python train.py --d_mlp=704 --positions="rope" --bias="none" --tie_embeddings=false --extras=["some layers without attention", "local attention windows", "gated attention", "value embeddings", "a smear gate", "skips across layers", "norms scaled by depth"] --init_std_down=0.00333 --init_out_by_depth=true --lr=0.0146 --schedule="wsd" --seq_len=2048 --steps=10786 --dataset="wikipedia_en"
Each number is 128 + 24 x the weight over its row's rms, rounded and kept within 0 to 255. Layers, rows and columns count from 0. Numbers have three digits each. The size before them is the row's rms in percent of the matrix's.

# layer 8 attention key, 256x256, rms 0.362, rows 206-255, columns 64-127
095:128175130137163166129130103150139151142091167119090135123111120149097178125119167078184114142109137104122131082143099124095166070146102161114165104117136153152115177131109163080149093111108130
077:154113142142167134100147132135134123133085119137156101097161112154161106147121134149127092108151105119122089147144105128124137127128095189105165113049109109141111132132107124054106141116119112
087:177124180124164146109092120115130116115135136123078111113125143133149119141097130130126086131119119111145091091136134138132129111158119127127153124148159101162099089116143076133109154109155130
082:135147131154108128088120094142130096150152155177119180149162110082115154113143157119128140131087120123140115153140105140153150121124179132132107118113082120153119124161123113102154153129109095
096:153114155128122143121126104139109134109081126170133129134159126110127103146181132140140144162103126173118097129138123146160125156146126099120130144114100123127197115103143099133144127083094123
091:125144170091151100159134155141122137133123121113067105152143127107143106141143143093140138122160111110132194095144155137131156127123122137129157108127124123110135136103109152135124110098105140
081:108158124139130123129113176119135133165153120140132135144131131142126138116131142130140101160077122137104153146199093206123088106084098076125138124155100143126113108134125112090122116125159148
094:127156155098116150075119117195159112125141122137118171174098135175118161131114115111132158164141152147094164090126129129156165114121145095152143122088118086120174133151098188119124128092076112
095:115140133113129135076073136106150098167145136124124063147167128131168108148130161108130122124145152127088109129126112095140074111112167114125143119112130120125109117109125107125144168127138156
098:131135124110134135067109173103117118121139085150117102146112087139096136127143112062132120124160102144127113121127106136155124143120136132140154110128129119127143159067171164136115136116131151
094:116088156178122150128151122096115149087169169159165080135109142138151121107100167137129095095097105101136114124170134140118125143085147148170088090150195164130155110079123129102155105128126172
098:158129088089109136127110127109094114142125122127147126134123114090146114129157093133155142105119156105096128127141127137082112123144168118164127120135110138139147139167146137132097075100112119
099:124115184140139110139160087177124121068165125144099110122125117090160146132107135082152132165144147148078120092140131131111150120127111149137128132140111174147139111128094122116117130146091158
096:115103122128094093103133120162141096136102121097163160156103085146140138150146130173146137140126089142125140124153101158109094118129152106128105167143124111124099168079122108113170103111089141
093:144088122128171135112173141152137141166160139113126106151108164135114134145094145101119064156159138147098187121133150127093138113108155164095149175128125151119107160141123143153132173130160121
095:137171141113138153170122114153108052119122139177157077156171119140072162095129117180101130145142133104112153118123138096110162085104131087127179155086160122121144140164097142142130129120134118
085:130162173124146097136157125137140138108125155169149086130109140130165171166118137149130148121120152098166155103148138099137120089121059134090179113126097089137124141139125108147124186130165115
098:107157149163117084124108121168167108110113139113065107158154112162093119142124109145124107136132123097156131106104107148166162110105079142121125104152146103106109118077154104122129148113112116
077:092116120170120159143110133098141109169148095169133128115151134112147136104097159106095132132118094075082104171156123084127109113166135088151130162141148122119114107142112135102125168129153116
074:142135132134090143082169107066113145092107144099124118164126132159100128094165127153169116155145138118108116122156122173111160146147106111112158125147119083156136140145145126157127109139136102
083:107148163173113146158137123131098097134145126133128105116121148140111131148075188131111149089102111116128126082187121109154106128165128122130145128095137168159084119103119117137133145084144110
075:135139121157132145144127146151135155149105135132088126147088147132150154162109130121084144094124134132124122126131151144101121170106129149105192138074123179162099135132148146152160178120083129
080:145105139086113126130110171142112149139147178143101113126081129114148115160123105142098129094140087099183137120121094122138153131099135134147149091089111157155088119121121125135134147143076140
078:147157141160103151142150103146153118107096147131158136098178096068134147153142112142175123118133141118106119132120135137118108141129144126143125120094103110089142130133157172179093119095133107
083:116095116061146128121098154097131146134128106129171096126101125129172144140100160145116126152114118111085173160099127175131122142132153117145126147157108109124110122085132094109118166141108097
081:125091157123138126154155137082132111125135110127140160069123131177119129132106132123120110099170132124152127119081111076107128129135107120132101116139170106124115149083124104132109131110155105
090:094131173107164147113151110136107128146115095145105089110100102156176184156124075116122153122098133127066125135072138142108144101093141164112080151138119112135134148142093132143173145109117152
082:139114166102137130142113093146111108134114140121099159183124112107118119126191089128119112107119117136138095115140120100107115103157142136104121144130122142118148153116182114115118160134133132
099:127156125110119123165165139119131116094099125129130084136125092128105124097157111128130140182132123135123138123102114177130090124127128150108150120095087114110140133128177114097171118137144129
085:138107132147135140147152146134128153153138157113124154127101168129097140126129109151139121140119146157135122099123136116112138171137111098096107142107107132114159128181116157190129124114140108
095:133153135127118121115152144097120113151111163089094152179156094157083134126131089098143126136156118146104072125103147109122117092165138111110137151167117128124118141142175128110122126149097153
089:138154100123113108118096108108119124105056109107103130142145160151119110116168125098129107089137150110138142110093129118147133116116162176134170117147143114149106174085149099142133110153125088
095:101092112160167088151125145119172150141105117143085126092094116078125127100135193134102113149133124126147114124134094118134115139100115157172127151127136127136132150106155147084122127155115129
083:111149152155139087162126152122083092070193153135115121136184099099134098127100132143121143136097106104106142190130135155129086137115120156154064157151121148103111112133112121082111126116146153
092:107132152092110146114097099126124142145123125164119143113114101117130127171090073102095142152148102118115098151106139135135138125121088093147068187136130117135158144115139077145111162097162081
095:127118141168128180158122125128133085113088124159122148100133157153136141131086113101127162137103104165100094149128127144114170111121102123162153109138152120102121123159145122166104113132078118
095:136149103130162145109100097147121122091104140124110155136166101137130112118128150156135131155133118102106130159080141092090115098157143145129148115097172144086091120141159126118136105112160109
091:155144124121157125122110159105139129147084166105131130091166148126102111131091125136123076168140193138139110120120129132106127137153134167149123128101143107139121135126124158096108175174088117
092:133109102131150124119055158100130094152126131130091159184131166116137126167105144108139145147149137153114107104134151086124153108108103080142123090122160138077147103134151109129102121148155120
088:107110106110140149132152129141110123154073083134145134106123117118125133131123171110103107129115104167099097116127159122127157134134103110140133151126119120146147171192164123127128083146168156
096:087111164164152092189165143144131152146143147160133088146097125143133124098094148129159125134141143125128126130148123121107158145116105109109126099182171149151131146147122150136115143134144121
090:142120104137143121124088101116135168169097093106107162177127136148122107079148105109133108122075132093127144103113156165101155176085154117126148107125145142101118162108117112166141138148103075
087:119135142117102133153144174157112081140141093146161133110138138162128139089122108139166136148157110127087105142114124107133120111186161132111110103115122108121127099139141169110144120108080140
097:122145112130156132133122089098102136155120130115127097086124122136126158157139115121145132106161167134084179149101121135082133149071090098110153123118155112159089132083136138101118148130114114
094:146093115144147171094116118150103154165130097126128148118143113129108127174109067065088116157119107122144125113114119120123196129095166129072158112101130122117138160150141147071090141133134127
093:129112119130101139104100155133152109107137162119125161138073160126137100120089086143100106151076120123085132125062109126143126149135156101100142110108134106162150139113127132149137142105094109
090:094109147138163151118131121103102143179129123114095149112126107137127154145102144124155124077121131133109122101132127155131134086100132121114113155114147154153133135115130115100139181117115134
093:141115160100112102092115110150107111131088088134152117080155139124173149175135127125095122150182113140119132134103121123163124136138097070120136119076141138125167137105166145116140134112175156
097:141141109141122132112165080128109160148097117089155106086102133093130160149146128084130146137134138160074101139126086146185135178135156146158126115126097116146121180114142099112120148137063111
099:125142113147131126088145129106165118140149109138154191121141060182152146116113095138155099145122123104127080118146134086105124118116171099153146154140180120172122159138166116128133108098104103
# layer 8 attention query, 256x256, rms 0.352, rows 207-255, columns 64-127
076:115128115156125169163114094168130163152111089157157160093137119099168101127138113131113128159107114104149108096161112131104147111180160168106173123111169110148126167099137130120117095161149110
089:132130120102143142092122131123127147146100092154130132096109106119135144175124157178166104133130147078136126136070141112115099175157135098103095097121152083158119114159143125110097135125121159
093:160117097118115103129141087143154076118124137111123156133145157075107119126121128089172089130136107148127110139127092108160080148136102114142120111105119145096131111184151155120121137130153100
089:162155152108134096110114091115102145116144136136132173148149157139112137148151091166164124129101145151167128095120137124118100109124122089108108137129168124144136119145163099111086112125109082
086:128079081113161132124120125112066130104132103160162110137110139145111129147129144107094147109156154067117166096108163144142138125147146149134129135114129128112135107185122125076137146108073124
087:148110137117124104139132157141124142147144165121101118158113150086159099143097139127154110138143181109119171125122098101125116136134171093109148099162124143134125135113133166128098113155165149
092:157121123111099122109127096143149156148124165109085123154093113135135145127116134139111130127152140140137166070148163143113108120116063117135100158095143098157110132133164132163129086128105110
106:116143142108111130085136155128144109147138129164126150128130136136137097127136094125117146116147134125156131163111107112156120103125146100114106135140129077125090124153160143111135136150128078
089:151155130148158140102076173123100090159150109153131122129129135132169163128126090125094162109123093134093115117123108118144186068140168139124094118162121113124144119112116203131107081158146141
090:106118135143157154154139143157096130141149124139148153124176133088121124103112155131153103117096116108110083125105092155082170139145110137138162099143131121134116147119110113114112134166144148
092:114150098131099139112114127131172134174115120151095163105124146071151126150127100127144104129114124133156144147124119158103140137127139127048100102129091157149100129094129097104117124125100151
097:148102096109158135120113140119151140136115110151164136132120146085148152163128139153159169145114136155112178114156119126154139140119153136137126100128124154137126162132132148110078109109118163
093:105119115102141120172139118148120125155158151122129114156106119120118155133115134126081171100088101139133139165134116088108129182131146133165093182099098059103137137115111130140111106120069139
091:149072122143135144104107131126144104143162166133151082123087167130156143129122145101112146123135082119105138151184153144129124115135146135142142153121110109099058149142169132089115123127190113
089:120127133133090082114135180164153099163092117091163132130130114096112133127094116138110135127185111112137144131087095139140101107105137144156134105129147186125167082150136170093121113118114125
090:126096134109144120129126116163099152107079129176149104137152122172163105175114140213147168101124119131102112171109117111114113142149121090097189089159123128128138113107121169068153112083132122
086:141187167135107136124092105102124086120145122127103107096128085152099142149121131102134118125105139093138149121110183130140135138143094121130105163125146129103077125136165114132119141141100159
092:150105124136131149117105124099107136141107113116126139067155135173101092138154104133102110093134126134129166127124115123160143162113104094114085177088113116142116167152102152090147172128168111
084:135128143102127078139138121099135121086162143124116128153132125069110150132104143107128116166130131121125072116147142134102087082186159122124159104121103153095139124088114109160130087140107128
081:114090121125111139125072096139109141106112083125095147119103137126117114142137103114131099121130084140125163167128102129153166143154098128131062137145143149157136159131105173122114138127171132
078:123099098204130171101113141129129117139102115142118168116123151126165144158148101123131143079164125141093130160134091146166126132131153131096120160162136132122123137112095138145108160127132106
079:129118130086167178150116139100123125103148114135131171119054125092140154100118148082128109124152108123113145118166099118151127115152183119106181088096146139108164136138100124150131182113111123
077:116128113163142117093134127157149059101114158154147119079167159123132136166132110171126180124141116098097149133083139160124131155125107116112093120117097119111146115138140147145112179089087141
085:137118123135102110073130118134121156104082157153157134086115098128119131092114139143110137143152096143148154125088155173153146097144080125113144128137108119123137200119113130133134172137157118
081:102150170118153103125188110134139126101097111155113091083180087141124086136154155172127114122138136136131094141128106128143140118128096126151140112155158115161088149105131112121078175114139127
104:139139142127146145141172122092144082167111150138124107145135119144121127128113142112094175138111151144164097167156101101114129113132179103116113148089101131140110144120124125129130112102099124
083:122159124145109135123154135086128121151152103137117136171149133116123143147133157106113155111119133117129085133128080133121131130129130130128121138126117138154115122122157141093158090140125119
083:153137110156148159135153104123152110143105119110134114141098140148122150114138066105149133106144177147081150091126141107129092099105136161134156134122113152137135126169104143121152129099124124
091:171137103086133111099190156165135162127160123118118139176123160122110171130159140150168182144118154155156103104164151099075126142131128097141129113108140152139119150126192093132159069139135135
089:096139139098128127131121152123168151135158121128122179130138116145108142124130173100099136148101125144149071109123129125141104162160103133127141112154105134176090080170124136072148112146135129
093:123101086115096123093107165109155141146120103116105166140121119111107098128174091088121164118152129126150093150130102135131100120132087115169117151140114108136111128104139107130115133121121152
091:162073159139162161136113161096139101101146108112097151148123168086095118113166143090160124127110098096101145100204090108114164167111104142128153182086166159127148142136155120147129137145154124
085:129107145130140126125145108133117093127135113083136099121125126113128095125117132194148146154107123135111167161153085111089103146136148091111121136115142147146112161175135174124168091132126124
083:128152122125132138125119117106110126083156100162129159084179154111130104173110142141152111134133129150141104153104113144119120126137144145095126103181092126113182152100139080136128150121115096
092:128135147150099187143112071105132114136132138167134147107129118130137141141124127158122135141095140134146134051119122118087154076136115136106103111108168144108100139164122141100097118139134124
086:145171120111123138145143112098116158104131152115173117116113117121141103135116145079165100132103121121140137082134103097108148143157130151151140101133107159148105134124120106087159077082089120
084:146156125096128126112124151162148154117158120104085129127116152151095141072162120099084138143193164102136149155133133098077156123148066104079126148150122095160125144145159088104138096105117098
088:109107140077112158126121119133162146105193109126101140128171146094112112171110108140133090146139147130137149121109116128107109127161075142121117106187126118132093120118115124129127129130136136
082:120151125146152142125153127189126151204144119119121112105113089145139127119115116124143105097102138142106093118134138134150164102084107195135155109103177102157146110101136086149152088133124105
088:143105122095121136123153133119103093133154131161164126117128102148111094123104142118052136116107156112131099139089117089111152173123144100097150133162092150093087150125136165084124098108163190
089:107114111106088123100126124180096153127099126121146170106155091115142128105184099105082063129089129155150126124102114150115118131104123108160148130154083165092118135128143107166120142145103119
085:132135165071071120151117145118104130121117138127136146173126091121148126142127103158113105159147161135126093092096126101133153155135079127122101173091137110134134124122133115153120098141068156
086:125132141121127129106176122123154135153156166100170153098093135130153158107101173163091144136123152095127090168080124125127126153092167121140170123164140152126148136133074132149089119108116153
092:161134106134133144094132111111086147071155074114123105136130115102136137107119135070105130149152105151106065076105125165124118121131105107095146115178101099151132109149159146119125078088143135
085:148095152125133130102110114161135123119093122132131148098155158129101135095198120162145119100125119158121115088120153179138152127090097113096144130146111113131122155106138090121171186119105160
093:109140120131133150135122184086130093120172142165105192115121080125123157138132192115134100123157129119111093094165079123090132124148120133111102094118103125185091170084185146119154130131100113
096:167133107137163103121133110113102129145146172131154102101129167152137170137099145108121108118182156087117127176127174143169149152139124167133152153140148104113146139113096093082125171106115129
102:148126128145176118113133117119123145148145154167149145127157095130101181165138089138115115137117121187123127141137133124163111114128146128136116194127142119077121143119127139155086104093096139
098:106173172109103188127142137116138152124132175154140157152162145122156175168150124130119092071119114108107146079123117109131129163138104160123108110171138126132126156137139104125134148138104120
# layer 8 attention value, 256x256, rms 0.474, rows 192, columns 64-127
074:123140085104120104115131174136101162112111124133124116159134155131125105144108148115127087137123098097126164123106097142128117104115119132095079144133077154151139132081138116156129131139159157